Weights of a small transformer language model.
Size: width 128, 4 heads of 32, MLP 384 SwiGLU, vocabulary 512.
Architecture: no biases in attention or MLP, untied embeddings.
Each number is 128 + 32 x the weight over its row's rms, rounded and kept within 0 to 255. Layers, rows and columns count from 0. Numbers have three digits each. The size before them is the row's rms in percent of the matrix's.

# up: layer 4 MLP up, 384x128, rms 0.0746, rows 214-248, columns 0-127
# down: layer 4 MLP down (transposed), 384x128, rms 0.0746, rows 214-248, columns 0-127
# gate: layer 4 MLP gate, 384x128, rms 0.0746, rows 215-249, columns 0-127
up214 099:096205133146192139100153139139171117114129079139082108101076160160154109138136147061080097102139128123088167107162047134098100129134092149190135135082106068175127169080146131158132122161155135157127150144185145074106160048175083131111120142153068152139120132102103085101094151080133113139169125113145143106168162111097092131113196130119167103125109133183114165145123148112143116169068
down214 098:106202083164118084161155171143135057176109108100111107201159127125141119120116089160120120101174175142138063119040155188110155129114157131132159166149108151128152121125134150128097114090178173113119106033114164146143123088121183113103068152115128130163143110074114133195100149147115142139130150128138106083158094187179097112156132144124149110098194130177129102134131114137158172126088
gate215 108:120122111141208117122142152117110130133174149133112109133064117143120090153125095142175224145175057133099100132117170143188077155156151128057107165157098143098119123109167124180159158152143083130167098117088128147119051127139165137186125119179133145085152105186178078091158117119144139079108141131196108104096153140090066117131131121145094136103084124150115122122166079091150127082106
up215 105:150170099106128140063102199087151109115163152122079100095127077135081117138114182111120082074132082075133151084157172082092179104160128143111153190095136115148134154143063157093093126065144153083106137058137118088137134200117134138135136181063144141088133087151096149092103109138110122101155098123100109172058132097134114178163125149122164145099162155121126118111109115141080168085120
down215 108:154122136161137147083122177114109140073159171103096144158093071082184144134069200147114167131151118129170160170171091118180185169116130107100110142047162116115118124131092109081110104138172170186160094118090092114163098104080172117106152136143130115094124160154169127114164091082207158130139077112153103134140089176089070153126158121133107129092131117189132147138133089119174160115135
gate216 100:151098151102124063160175124131151169105096132120136120099104096093089173129124136062104175168087125188138118182210136154060160129139153173100139105127153098161181194168150069155084191134116098155143132160166169062124126126112122127152167130154111121208127105125101130111112106135082141131122133114157120171117102109151137142128172151160090152113154081104140214115116167127175085106117
up216 107:127152111161159122091108161076121169110085125112163099097106130149079070128126187082116121146120116158090135149145142099124107120135104073102128123149112151147096093154163119152129079193088091120148148070095174108175123175173128171155143122130124155087151123184115158141158147093168170143105091154152137124175088071238127144098091077093134075139152132091147147088191151142113091168073
down216 105:107090151139107194137143156145143155117151151106099146116127104153098098129089111089124126149078136148108165165091143136192137136071217141135152137149157159078102178113167153128142122084151155184111171139112055140146153143132134122095124171153119167102147101099105169066156089171115104146047148142080109171126129156116119153153147187198081064105198185111120134118113097120152156166128
gate217 104:111162127111072150147158120146152187131137156136159149128097122093070137069104119103167114119131156090123155141185185041114095114146167068120123092092063160107137211131098159136176094107156091161188110112131148150145116095117101125122145132153159140142033133080105185196136156137181148113118120119137164123071097152087158154148126141108118170085104122133191116124089124102162103140120
up217 103:155066092126177118101083102087174078181142115084108169138081109169149119126124143121138143158106128143118109063110155188155127088106117091097155148156122150125143085122068119129156131176091109077116080104184120124078135095088119093207117126191127102062161121123109145104151080146096119035120137155082149093146161165115120127145188111094130136139160130083068088088115106126118098112132
down217 104:078146119112122134138139173180201108092186146140103121106114179146166130124126122112132195141155146114136161191137144119152109155134112051134154154081156159106154091091138077116163128152154122181178143182111155197115137074139116150115070158141181060145070080139128112182129154098178156138117105084081111135150127159138181156161132119139132097086149131196096126160103136084119168137088
gate218 097:128169157157065135196123127093154163137098142141140137117129163107119123151195107103195159088129127140148056166154147113164100095185128040115160135148148134127120168098063100142142133140199155111118096080114156170118114110169052156151174102133093130171118163119104146073138144094121114143167102114096212082187120149142118100134134109125126169119098094184081125130134094107171162127123
up218 100:137119082168172083092163070109135110046135157065172170148088182142103107114150114152118144148090150126116084119153180124153142136082121129119191126117117189131140097110086078133174113167147098154118113104074129131102136121080130158117083117134099117124160145147176159119186149130134133137123109133152095120136115093190131115127079162112088130073177144166182100135145131041047120172077
down218 094:106166085193108133199107105128162070072105127149094075130173123118191084094106172127092172135135077128066165173124168157156164178119142139145119102188122097119122085116147117148148191101119195185068156066090117146154109104124148185090174138116145161112140145125107134106131107103155149152102138159154065098125136098166174144127120116143119093089181141127129117163127088151099112162162
gate219 101:145067130141170141125140111065108118172150116169166115170126136155144129164048126108126038191119124101160139143141143122159145157155078098155186160137122090098178123083127133131123158064132111081059155142087099116106115170133120154098105131117126134116119124140144106104140158115141190062134089096131131074142111182127078127152164164157135165175138138148077087106134032135148126070101
up219 098:108144191146138140149088101112176123121090156096144110167219111115075124141123125090147136116109043160158147122172076136086115122127111111139174136195195112122131109162129082051074133128086049103108141136078109091132058116197119119146196098103172071126134130125146139137106158146154159143116114108105127151089110121119140143147116077131148096139108187185112095134172112130107107121121
down219 097:160100073151109123093155093126102148099109083141144143147112120146185115101076164121120135128187105135145128125135122116080152065194131119113127138151167130088152124122091115149183107121110156122111033076212079118075161063108117117108130155063099034132078169108160110121145181165148166095143137127152125109104132143164143081136165098179155112118119082155060104112153138126148113107136
gate220 105:050136092149208132166142130106094124120095185152113148068122118062082115159103144090041165159153154124090069110137096108151166151118130134163093154140108138165190144191151158078090088147148100132065103114153119109148135118133108187126154103155096130128105160048113168095105101113106146148146109135088137149137118110144114130149146096086122153148115079123170076103085129133057125122089
up220 102:142143113187143140108182127158106146141132124132163126105166145168187161089102185119201116139182169105153164121181124168078102126110118125081088138214153145157145063117199079087097110104114165128134159126141140157081119174142123103121123124134094148105182148150127118052126164176116121157101136134153164134159170134169129090181150148152122226111143087146165119120138168125109088128162
down220 107:072156128158063088147169140084114080119060090170089137078140145071139154130134160083203180211145130135176177168134113157155108130119126134102110121144140142130180141147096170103116071151138141115092114146132101116140152141137099179107130145135069085152058199177111147124113123160135144129134116106171149145177148114149152084163119100082140159109145148144139102115114156074078107167189
gate221 100:133147078097057118065121145088110110108088092125083164165146113159139113125097157112112124138097127189140162092098129153103092098115135163087115128141075109146185179106101142197089180156149160152072192145119106186155152079190125152095156134154142155086076130080093082162173097130155156119182141079125154098167170129147144137140137150103076142102118122169111147093135127094156144080179
up221 097:108106115144191091205133139143125169091166126170158154140109145114148098099136134183101086087147140073107152164125155170163162098125114115131149133133130131074090073138160150098146078107115109098142147162117173124107078175101089128134090113132088079082142109097160148130142105165112155147089034208124140065093117157093144139163103141225138151113114162102154111114169141148091111107079
down221 101:078136050122084100135125196095137113147087138117142122112148144111137183147091114091068104150124190165121140150155161099181062127097143120112135153174120185120138209095149103077086149134144086121114083070156125090208144147109133109158092124152145127142114162157178147152149110138109143193066117118114184082110175120160082114156127128095078089111134096099117142127116159080114171135140
gate222 103:125172157108108132115131039156168139148113123154130119103116169053171140107125060191130053107170090064126115093135131122126109103167180144092136109191140064144125099090132118119125115124160095149121108142110131129108184118080107088052152065151108171106105141157090125130135100184141132113155093108152094069100103139082139178099152066142100121117176138111149135145093108114180096155100
up222 095:111195176114119131086144122151156097103110132098126159070133163127108163100129123162149108148130062121117154066111142069082128137142189123098151154154093139130145181123138179140142109120178137159118077138128131123093110057125146114152137074165129083104113078174132120194163121171145122084145045141143115138073119190137105129134099156121153212080070125105169123105092106127145101053124
down222 095:070087181088165176169114156135104073077106082127133139105150121101131092166112099139163131062058123106089090117085116118158130179104130143149047113132127157132172114109125113176112150099100071090169128159137089138150158133201114085113145158086134190103169094131132130102198142156123119117179132114091098102087095111111133186140120133109164118112130115124086067088140137064173094145136
gate223 100:140119127178089093098181088084083122166157059123115139101156113076140130104141117119133100116138149122105136139097120082119195116123113140077106113097151121123127100113145139083137091127185115058140106143137086148088133154117153122146154192110043145113178176080103073092150103181087202128124158121153148132190209085085138142129080127119125076111117141156086130102151151140110100148061
up223 101:124068139145210128118129136119088091147117150173150136143146106104106171089105168133125090166180069139101134147122109138142103158054162141119158139160097109150127054116136112140144072147172145144141134097132158181151129147130138118130204085114100135117155194068126176116103168177148169149045089160110141171154126124101115150128081150118131094122159090156134174092170132139144134130025
down223 100:073104084104063109120168120181140107124129078108114152148160134165098097177122135121108082142159107148152160171088121119131158101135142139124141106046189163147135106107187153086135114187102095124164060171126175145173177139193078182153125111100075164093134138177140116125057184098094106119141102131139179110079158101116140113129093163125168152133163097154114105104138122093172142167130
gate224 101:088133099129119096127080115079160117167168078062088111152103129094131117116192085081145137067095072122174125135105182162092141102142106129118170141115180106101132149175118130176116164129078184083165182105132164145074142147126126057132177148164101086092145119116095128135130136163084071118147110134109138144075146163093129135145127107155134079146147069174110176174145073152133113119183
up224 100:049132122093143110133136148162157134120137154104100116135089142167161165191166160113178144135122163146116061090199082181167077072154164103171150148076161186148084140127162154123152179150157123123107123080084097171094111134159090129169137135134141155119109098148158098134168171159144144114117139118132110099139194200173183087068131119146152152154131106083092123184122137102170126130162
down224 104:163076149108189128099103145114112070175140122151166167128107105090062106156164097180140213124156114127093124115108164160144117121081070167081111098158150142119106137089141147171138192097124108140179126143094145175081169080104105118144128136104181074131105095132159110154126135119142100129083144154118138140150086140162065156057106111122064131192108170163165117165159102143123091131178
gate225 095:074157110171104130111173123151099069133121103113159080137156090139113147125135141088147091176164131093185151135133103128089114139117152111094166150123110167168091149144145142165144085125099123170117161143087151105163184130160140092133176143102154150160085149110062154135158118060096125075069075100163060107082101116143127090120111040151142107205146180160095107111121116134169137156190
up225 099:105093127096169070085137178042101110082111175101121138175150083208086073154164137076120091134101152132126158147131157132148142122146128096137159097072143131125133089161088120084095143176159087138080100130083068120139146127136172073100147114126173172161105115152149103144162076110123097072103158141072167101148112155162142095101152170108164100104113132106110166148145131202116096143158
down225 100:174150137167133116160167120141144121122109135159060108108098160118131131056134175147122139174161136167147059160200143063064113043066109106139119149144101138100075128101150129159111143111095121119125127089153191118155181102076127099110092102123101108061117130058101131147074178105090157165135099081106076111053130104121111148137115080151128119151144127112116124091133111124086140103108
gate226 104:100131057090177162094155151067142148153077106119116068148106117171089134108163096125131110155154090098130115133123137168142101112055117064120138062150119117154074078168086153119129109181076119109120135113139078116087130150133077121142154154151135089103135128086121081088146133120141139184062165163151105142144113129082140185075148138154111171096056150080125160167150148160142195154123
up226 096:165104106127137108124127128133158145186183170064173163044141086108187096086136083096127141173110163108099142089114130147114120124134177225107066094179140128120212154124119178117095051085072089187118140136164181148173109158111138139106192095119120114119126093132130110136109121106114145119079127132130139102161086100132107144081151101108084125106148112137150129119186154111124119132117
down226 098:104140150141104103137152132142152141140099150118157136198113062119107138161090055122130116099076057060216126122120191108142167064082122122140152141153083140151159171106141124072075175149151114142077109130134108116146132150162122170138120140104152070153097111085105130137160156153112146104099085122118114101091197134082178144086150178131120123166069106101088148133156086102129068134155
gate227 102:120140104156146130121114129089094089105119099091134140074099115082137122136121131090105118118099100112142114057031134095104140101174103178186100070093135135137099179083114146133130155134089072061074147093135129118127136145144152112111084186186167141129138102108159103123138171091125154106094105089171160111185189143134120063112122137092135201117128049134107133073067119139108113141146
up227 099:127172167126144116202101164110140128168111170144077112114167133150111120079134133104101101158147133110098147142147129120119122065132127122124092111186137188115126207083129104120070061156144137125121129146126202184118091151160110094127144143161127207144122104118077132097026124200164111066112157144083116128120137115157127119166124169137178178114129104143101057116131124085170107123136
down227 097:142102109137124105106179114127164076177124153132119118153104135162131063162095163169088146182161077129162138144112100131096135125158126087151093192075143125132192114117131127096176082099153107207145169173131147111153114048093088087093118144107129094101125161149099116163120146155103149129149115181113140108123078137127133174136070117108144147099086128214181075135182143081130153186152
gate228 104:123094173082102095141080084087152075140131095071163138128100151189148110168190166117149101156147096110129076112082117151132107177197156158124099178144100070147088174128168150098109115110152155169132157137211166117184145137107168131138120146121152112109088123115066101122143168159180110080174101097092170162114148119111138174132118143101145123146148106112118180192151135135156115160065
up228 105:176158139147117138132087095052035111065075105135159073127142146152112104087149131106126157105110098113093096081104062114117154134117183140083128103121117101112152157117064128187092143129118130137148143161096108106117151116155113115208124070074142090135149153149128079104132128144124113136094142184107129120088142157137129065152125089127133135127049076126089164102195094090101140131071
down228 103:087067148048153152157107141104200100132135117117143139185118133104153066188159148154145055170118141088157105160123136111105096158087075121134068130096113125118108156159115165106052126104090158129155159107148138148170119198106101104078121059130153138146074089123145081081133099119141185111152084110156075157133138133072162130116098108122120100114171106109088155108099164124117079143135
gate229 103:158124090099115171121151146144170131112169178130133093141182168121055166100097122087163128174102131168119085145125089113134077148140162114155165118131101106137118068160103093071107141134176104092111121126161055109159145066176124115080134134150126183095180089091152136119037140136120097127092117190105120173119096169155176156166131173113146098106112176159059112122153109144095118165109
up229 100:149167088126111153172083118078152210138147162088086180112174124130112127141173169118107130060068079140157117127088137148110091114156142098061104130152133198111193125113060146065084135150108132145101145097111097101118072149157093084082112100099117088077146158136115149160152134122121159129140087164113146133115144065085105111135163099163146048122119144125128159138163080092143095131128
down229 096:092079099123141134129117176127108147141182166109156159105127104156084111115144109143166153122087139170135183096091138120168160034102131108148086060128166081145142110159120075132066127136140154134103119174148095111149195079125114134081132077089160180191107142123177062195111170132108107115143097107072144122083094101131100093162139181152091134100168110134119161150193150136126118131133
gate230 104:157167121094162119124103068136112130096132118147132210123141148126113057186176105151139138158144111121101096075133085125110157119109143174130154047075140138098175148152127105087088088080196086082088143168113121120087070114087158167120170190123100178169096181150148071087110144111093116104172137118118169159125135138144080125127165157110098121152172129134105165097093144136095119082101
up230 106:199116165194088165138099097121104149100160114129143155119118141099182050161132134194109120098146157106139155088100137128166101109146150157171158116092160149147175140140145116114132117117145152076081154130127099137147173148127159174149130141125200136147179201206107101150081054192144111126142109107176192173080112108126114074143171107157165157112122158136119108140092101150141142162162
down230 106:134057137109184180108124078103101108089166127101119098142140114106145135138105117105097117121066193134156123138115140166105146142114148117115137056205135134105118113177116158170097103192097176146111129181159153097155111111104149102117133086074105162142102127111144114079094099137091146065175114129122151180109099144145098109076144144080162159164217108159134061141053134155171151124115
gate231 093:133121158096111113093127104031176141097123102136086077061193114127135144151121154138077129095179098118099128143150154123117124130225135131133137074132096128132142133110116149163172114181138138106174122096166059120123089162103091106124174140118151134105103107070189165097109134142112210069183149099139166099125136129134151116147166154173129077125121151101097104131148151149082058141165
up231 096:087073139155170115168150119167130088128085063173102143131115139117105111145135155119052170118178134114105112147067074073141097092150079126109106086125178141140109135134112134163128104141120133206088128114110132068115081169146091069111170128141086141110150150098216195137167039064157147100141113135133113151129123090150130124109128144135138053143110137124115172126108089128104176123122
down231 098:148111136152085094178115144109121141148033114149116152149090213126075107166110083147142151151139073135145103107135145192066096151141172141160099124100164136121114106081067082154084158161072148124036142132116195097155167144176160130135156133102127126175128119095147140133130121089085141114113154104122134168123132085177167070109142096112145159160108104107083099109108078105092131123085
gate232 105:169121181174110143104168089159133123122116133183117080177147143113120171100094187132154076082157092097087106202108161121156082122109085144164144127162132100138099103119059135166077141140174117097168078156128113104094087115079191150176120140110119207119107111138112122158129103110103167074151124110131150114123153172120108158162102163159120125127104097191156082110119094089157214132135
up232 104:088088097150080080130156121061127138160132144087162168140134128120067127107196054139139129105138122110170134105144109137089104145123105093081128119137135100107068125064176058117162139049111144132137128123146183124147088072054149111121132153086154135088112184106123107112100149162073076164152124132133185082155065161119157142109133068090164138128113130140123112138134088116114073110165
down232 102:102092137151068071159128114173212141154193148115094170122147139113114112153150029118092161083146109129142125132148113122159117132140145166094105154099165146094089170081133160078145104072134133088119119110148098156132145172184088134124083164201077107132111170112078091124139126103070092186129166154108126083158082120147140166082154151115157180152140102095139148113115121090094094145148
gate233 095:124139113121118125115109094165121159055126145121083156110117170134158103165156116119124150172110187104097162117140105079167134210099092112150122117118100138128110184159100174172101142170095127138137146129071153090202101166135085082131124135105135071121128135138150149146167113124165196092140153127158143109159078154154199079118109126227192162106112092156099172114075134095131107087155
up233 107:130114100095063109151134104112073132132082203193109151179114205093147173113173071141067110157075098124125084137126090128099074175080161143117094152117126111101149145160110140096121093117142072112079102146133149162116132144127155152133103163074122066103166098145140107160137175128156142095185123162156124094087114133172157077152114102128187129095127147198130150113101105156089144166150
down233 099:095170120137113140126123212132172054108091103136055100177159188063106136138157102123131147111126129110092170106085169081079156099122156086068169192065177105129155118172155148169148102137139131091091130129114093133187100132136134111188104167098159181152137098074142177126111125145085120121138146177101177158087157120093154148123104117083123152121131140142095109119123159162107109175112
gate234 088:173139084117097139182100142080147114129092149123156177136104143096126085109129088163146095108078120081161139112124113146062129099091108144194083095152100162118219124144142108095083136145058089075107169150108092125096159096119162036155114148095137073171121142149181156153147155092164107153053156172111114135129176142127167088116118142179131128155170143130158108119131142132153086107100
up234 098:134122081100070146174094106123187134144065186139135160133140102143115137098162166165136090069091144104195185073116115155101137172144122166123129091197117110113165139170159099109164132157086188100134173105113111114103125131123124050148148140086115141180126092183128184143165104101148106153105155153115179131132151093136168081129107134136206113167156144078117129101191165096108141126111
down234 100:150145124078160139077155140159140127157121107160190086089159123184132090064217151143138153097053130186149134109130129167057098177142101104096190110182139097113135113125117145098153129105094189138164134092092192102094136118114147130132110136071172149202092121155107136082117077111128160142150077163097120133137128103124135104080092168103092066163117124124119088133136150110099145106120
gate235 099:093130104117087111161134139080128117133154085105142158148119097103200088107144172125141135162142121099218089152141105109154116187106132107112144178114157145144180102141110153218127128127121142122150159190141059098085178149119111125107064168145118094117126115121165121104156159105167123121144193174109133127129076187152075106110093104096102061146179125146122149098072121160090106190091
up235 095:115132093131120126125081168104084104120208115062105089144147084102127110172132133143118183087115113163123132129101181171136108122149084110127106116085110116103084162140150123163132152174172145161129144133175080158150093098193122131072125178141155121134162122181109176129112152179186075173140069133130042136173127151115094150141139112079169051128110139152124178084139118176122160093142
down235 101:163060135151129107128118146122137189152159126157053130111153100152097168181122176190165183115079161119154150128122080139125113096098126156108149122066085133110146161122204147125056134158075104136097115104144201183138108111135067104107134127101121097099098107154114129126090117153181122164117166086162099124155140152150138088165093211143173144111090111123133091150099105156124198114132
gate236 107:180166144061093129108081153146107158113117123165124136166129154163033132179112142059098102116102116140088136062165140106116140171126169111178084109091116119105144117135084149130173074141138172139140104131111110171101193122140140116100130178138102142105086142149159094065157080195133132142134221105158109167077131179108150142084151142128105122105143129103109186127140166136124088082108
up236 101:096153062122158132146183065134140087130108123093087122146147102066121132158135155094119180157116112159153148166108143180110138143117106133125075127151148111082166186119149158121116135078119101087186100146142163129203144086190095110162180123118163148136183127192161086106123119063163151135116111145173105114124128178122135085107074173154180158151089133094135067099137049136154132146140
down236 100:139183121078151169103135170081135110119175187118154095130092147152124084110136151173134085149146161155159125135064132169120144128132125156120193119093160098127119136130143124136107031152108098117143164074050083120089154143124167114126127149194135080154093101116101104072147123146123110128091119111105144107134131103089112101038143159144029076135081165165101117178106133124106130148158
gate237 097:114185104099137094090160061133160113128150095117138129168102137163115085155123107160163151066151175080130110152158090115123147128113153105174128142141167116059115154094083147127171183099120107147109103123089124183071190159121104088182107099103184143138170167155118135164106119126086146130121158104184195173151156135182153166175116097162152124081130099108142144181078091140133078122071
up237 098:127133178109168079154100137077064104136096105137076125114095120111083182110149155103097097180170075164169175132151106114141087140167124166078129108129130115196149110160112131080144158151118100114169143136149101098112194107126151107157144128172121126116088169172092139154118152138107111154121142121181129077110078122174128149073168077087190126130118178114087087110177180204122086149102
down237 101:115143134067130140129083111167184135230152093060177115146146188113163096121131087140175081120128188176121093134104143128141102122121136118134165193124105067152108130122110158147111137145118068125074114118151109173105129168155142136098121155133154097150137072109140124131108155079118156157168106110064135119204136096093102080184124104118063087093153098133194135135098084155124150114123
gate238 099:109162102164133106155138139139126084133126111108134127154167096133141143128171112114167112185099114105138121108086142078222203172149041093149147126108105133153126164104093095130166122151146086100117157151086109178107071146143080056132100073179133120112095069149183174142166130103149137187097136109167143136109065126078153111090074123070147146150105085138088130151107159136106142105099
up238 099:132105171087091192137095121099113065167122159149154107137152184139149137107170083083087113083102175138177163146156071163161076129173148139087139131119123130165120080120131148133093150075132120131075133168154108136128151130150140174124103144146131128137077171128192112074188136148167099110091114077161197173150147129136092166116214154145127121104121131064083153146098126159179162161120
down238 101:108139206132134110122116120178124041086145129079142145091146152158156137118130074193108143120183195170110118140110151026160195117126108153057085118134167085102075160173208113114125100083089120085121135127130124108110107100123135067114129125137092142130145123114128137157143125157143163154107132164058123139127141147126120107152130163169107198132098158141115118150107186128154111147173
gate239 093:136086186079183105150122093115095104105102130156154158114136070162155153117101116099138111127067117143158171167073155082134118133159131208060110123146104150176141106116180089128116109163123100154140167059177159152103138109193111099049157168152117123147133173120114160158168111118091159183103100154092137144100114077159122108154114160172097098129127130210096124146140150131124099184097
up239 094:141185079174189115144190092134112151188094131171104091158085098191096140143119120114140092160107134152101119128089111114149106157108116138090200095122115102111114098139097093111122047122096129144126124087130150118110189186112218102074153166111144181090086152111164101119117093112080110129124138115104186065104163118153087105143172123081069169127104132151123145110118116106088126157094
down239 095:124062172183120182094084159146165107143167175097093108168153152129092131113063090172103161124127148105115169106123140146167123082134136151135104114126170183151136165155128149138145121109119166095145140131087138108183071139144147115122136131087124082157131188144110013164117098123125135081119136176126141096127199142129117112171159076099124120116189118111143057187196129158155108117144
gate240 098:073133157155124120166159065109157147123137110090177158159169157179075113145133161142089153137150141160129136167154161177129152133129115203187121097111219138081131180157090132147119077129173066172148133120146111129099128124120131158165117086155128126115131143075166114139101186109092136060083079114127193155168145170122133168171190122187139127127135142080095133141143067146123128127105
up240 100:073131118126152116175056103173119170093112107113169159120118137050100155255109098155176122104122122121176127117151125171107149180138135150131115160168151111189122100164143151186087157102117118140094141090194176120099126078158114119153096080089148153142108148166097110138122086120103124167116105143127118103149148123087095155176145163187171075109074114165099117102139111144139131144166
down240 097:142161121115165147123161132111157080082138135183094142144114127151114126113124116107114079108173115141109141092166124109096068131108139116177100148106169086120129110154092163121116198117167149109125142232088146079127121101119165132126153126074140167204103069138112086079152135140142151184153164198176141102126167139136106137089091103088166205137144156158108145098175121081207142151135
gate241 102:197168174157154139123127133080174120111117158060149149072144104080129177089128177113155121137108162154136109160147086130177099095133115168134127173144146120085114106105169157133145090158134075070147112166144085170140129156143066106067102163130178093185138063121110110135096177144188127076153171088112177138111133110098164180160162177130121099142127151143104147196146143137151123094097
up241 092:168051126127146098094151149170169153172129134112133064156159126123117176128117113166092129120105171142139098137118080123123161118121173093089053119138196166135106120169175096150139191140130091197098146105150137108133154172120087126143096171119100154098125167133081107114215119131093193103114184134081174118122099102140103176131147177135134170196145093102094119150123150146121187148099
down241 097:121110165114103131103134130099207168136172087122101075174086157122104083110111109125116100152106101106138163174078136179092070119076135179192101098090104156177210111086102145147154170155076135142112135108153192108181099121095188104130113105090136158090118116156090167141167108119138183141093136105125070082129124088140112120102108063124150164116108087128114055118144136123121150143145
gate242 104:119188126144114125171181083123122137116136114140122144108155051112130096105147173109068097098103166126109105161103152129127156113134155101137111103125174078097183202140145131155110167092160085091154119128158164104150087092129139113126102137111187075145188135087063160117142107078120140133114127156098152156090084202143107213090144126139109135117074074140126104211116131084137108093175
up242 106:139166168112115109117159161164169120150091107095108136143107088176076060076058129087147144114078100087166120115128155149177137127183129104125156138096090114117133109069139118133129166146157146092145039185186159098090115104137108103142113142131149112133160066153121096184137149081143090152178064134102110118115137105171122166140117137198209138154138110134148132123144065146184095111111
down242 105:104152144104106096215160132122110110089117121114107153168118103124076096121115144118134083091098134121113102140108167151107123147143126134160115134103133078108138155088207193098088081129108104137152210130127158042135155113175116191116109124153181126038151106098119160089142158132120117115066102110105101138133127123132138164142165130138169087085053076102077118131203100106155122101148
gate243 096:090121074069116136133112105123105133108143084056125134144098138119067134084094140119176107154103119169119091131098182146141140132160157119160180042111111112135143165093173097052167099142092134086096112119136103118084132122104124132121119116108181155124103131082141210161058172098053108097114146144147122115096135143092139117111150080114158112139075099152057181177125158139115153183113
up243 098:137146133075148138152191108137169152077126024140137121074142057185072143106135135113091098131126101174115049134077123119139100123099158121150130166089203130113196073113107184059146119128159179148107137151185116096157124138140124094151111074131170130136163173107159129129134146161132129103134081165073085076158129139100095095085125126161126120145107087157129105156115144103108136125122
down243 101:162114136174103089110130158176172120118123134171091136116141128185094087160164120134149158167172119120132109121165118111129098124114156168111155150116223167150116128153128111147077144104155136088123109119128157111150134129123149179157140122105193139081139149123087115115156083187143090125133156093152083089130102052157114092182171203073146162139206054071105098112122130155129135052151
gate244 098:123129113168044075132173089131156174190210112100132095143147119123140138146155092144092158155147105118123100133055126156136134115147137164101125148166173151125183108098184126114112129174090170125091102132169186109160169086181125096080113181127068145106081072096096086159131170136116133131128062125165138135109110094145092200085163141139098146151151157131109143116096112123156126189117
up244 095:157101108241122131104115145157114169163134149092200159072123130182131088115113122107088143136149147065097100174124106153144149147140130087139049155097104097104104173130152099085092109122131083136138094157050130103088130134131167202167137174117129125100118135108133106185103099109068094158155142155111163126153129086171097141087166108125117198124102093118124148152172181143115135094146
down244 101:194153126132120164054055105106104129106138173121109062153168156113079113099159138096168137149084142121118086147173141124090157156110144181123159112151167171090108163142143139148152176098179172123171176111132088126094104145100049101109122162073120140130148127139165135137166133166177126199090095130099083070147170139115157190105162136110101102095141149088130136090106121123176161081152
gate245 103:186121165117122141112181138075054171154136173117088145169139101144153173137117145148124099114089115145132139149093101129160121163169162099138141104139169151220058152134119137091086111073178110088136115200171162165144136091129143079159144118154156132126139183136155117127145138136116105084143099162165146211133125144132137088141095181163147142131078127176108153123088138152144102171218
up245 104:125127179146087108122111114141104126061201131154076140110117147103158092132160146161112177162121156096105119150129141094164146112131148077110102142077171132135111167080078179093036114124093090114160121144160112142185129062083112139143145109062074107083142152162123139187118155130099140115124121068109138139086068114171097075079133176125153161103129162079126189163132106139130117126171
down245 110:118077124086097131134093143139068121128089133077179105071167137126098166105087106203108105099117147182144154116103142129146123195111115095173154104088087128174105082087085167127175122106084157044074109169131151107124104132171127114162125134112141133194180180158154132122123165165098107093110173141188095142110101141120112084148075149106152067184124094129099092127121109119115161140155
gate246 096:165145096159162182128157079148108135119129116100094163154079128092098128153115134146151172180132129095154127199087096129137123152124078114078151163153114106067137127113161140122119109152102154130084131175120081084153094126103158133156105153081148099084073094103110092189107098091134094126168096089172082134146077107132146112182155114126134063146196111115189144118188157069172109057126
up246 095:173131098154118095089066139161080123122136131120107121129169104115110139092065110058105123021125110097128128111140073151125076083116116146174138104166062190129107129098133168098123133151163145088143124121174181116144132135122086174101149104156174132123121131118153073162155120148128195108151106136109111123142133171174116112197079119167081125077070129134168057111088122115095097103101
down246 098:122051117160113104112120136138091083121141124148168193184120130119089149130133118122114137102180109167112134151135185113177166093102118114169072105152182172089092155106134118154179086129097095062110099147117173116153102162140092135143116106105176146154136141141165197094161159215152140153112080132115185148105128117128127159102113143130085112154150123209112052201099169155117113110130
gate247 100:167119087146169106163138131170104136096129113092098077181071128126138154104060136171108137097154149087162129235128096165102137143156133122067144149083162132197146080103108119121106136122119094098123092130119134125193110070135133169127129147108111121116086137141082167084166157123115133187165214159100170081133121144200076133122121136147118115085141087139115092067111129129133131175151
up247 095:127150143152126112134162130156178148088157087074164104163159096131177079142138205127118131073150089092088093134102120121128169177151164158146149072114085134161120148137048104181178159081126102107120137173131097139143111139150138116118110214147097127132126091147107101161153189133160089090113125115118102054064096165101143161098101113131087132129074171119149144141089088167095123097185
down247 096:169127102103132010047121166144148107133137105110087131095168157130118168107075145147118089055151155089168132091095122110174122100114105111122181158094132150141123111120098156155125158154170124121122160146036107141176153118137182139154136127101139119148055138160139169068139106122103102148101166122136127124133144075095149074119092141146109148086117138116132136067096146122127229152123
gate248 105:139083128109133074110164189085110103148125139142121110108160109130080151123091061123157150155174135143169060114134153097131165162095107038108128115099090150224075107094154144107095144150116149130199127100055111142128123111112077140169184134148125112154136149109139094110114172124130148141093124099209058141148098121118144134156120104154212106104123142145127101173135117159159095108169
up248 098:103149110072116087174110141123122111126122069114128079089075118128148103155144149086107161134127164167088137111164097141143062177068142139122125140181142148083153129104117144161137141133141132116153136091089150195134181172172157091143117163136144060162064145138145123168092117171127159075140110094152111172073193143111139132135109072102073098103053180058148165125153139173121130100136
down248 102:148089156062102104142121110165115205182097160135128088135132132140160160135092084105154115129146152088150101152159065172177154170115172154116120143113170122122107159127160137078029094160128107064137147162119040120097113109145106137068087120170162114126127112151137115093136127114118127142148107096062163174108145131148083095136146088116103093157130097132203168109085179125107183129124
gate249 093:140166169124101116146105112108122152137111120205182121127147110138098117143130151204119095150101175180065122157064085154105096124104150176133139093208141122099164093216085140111151110156094105140140095125106107149085161104104127085114140099167170092123118131103112099063145157134133054141137129120116178110189105145149087094151062187146080104120145140132135131114109184175145164115146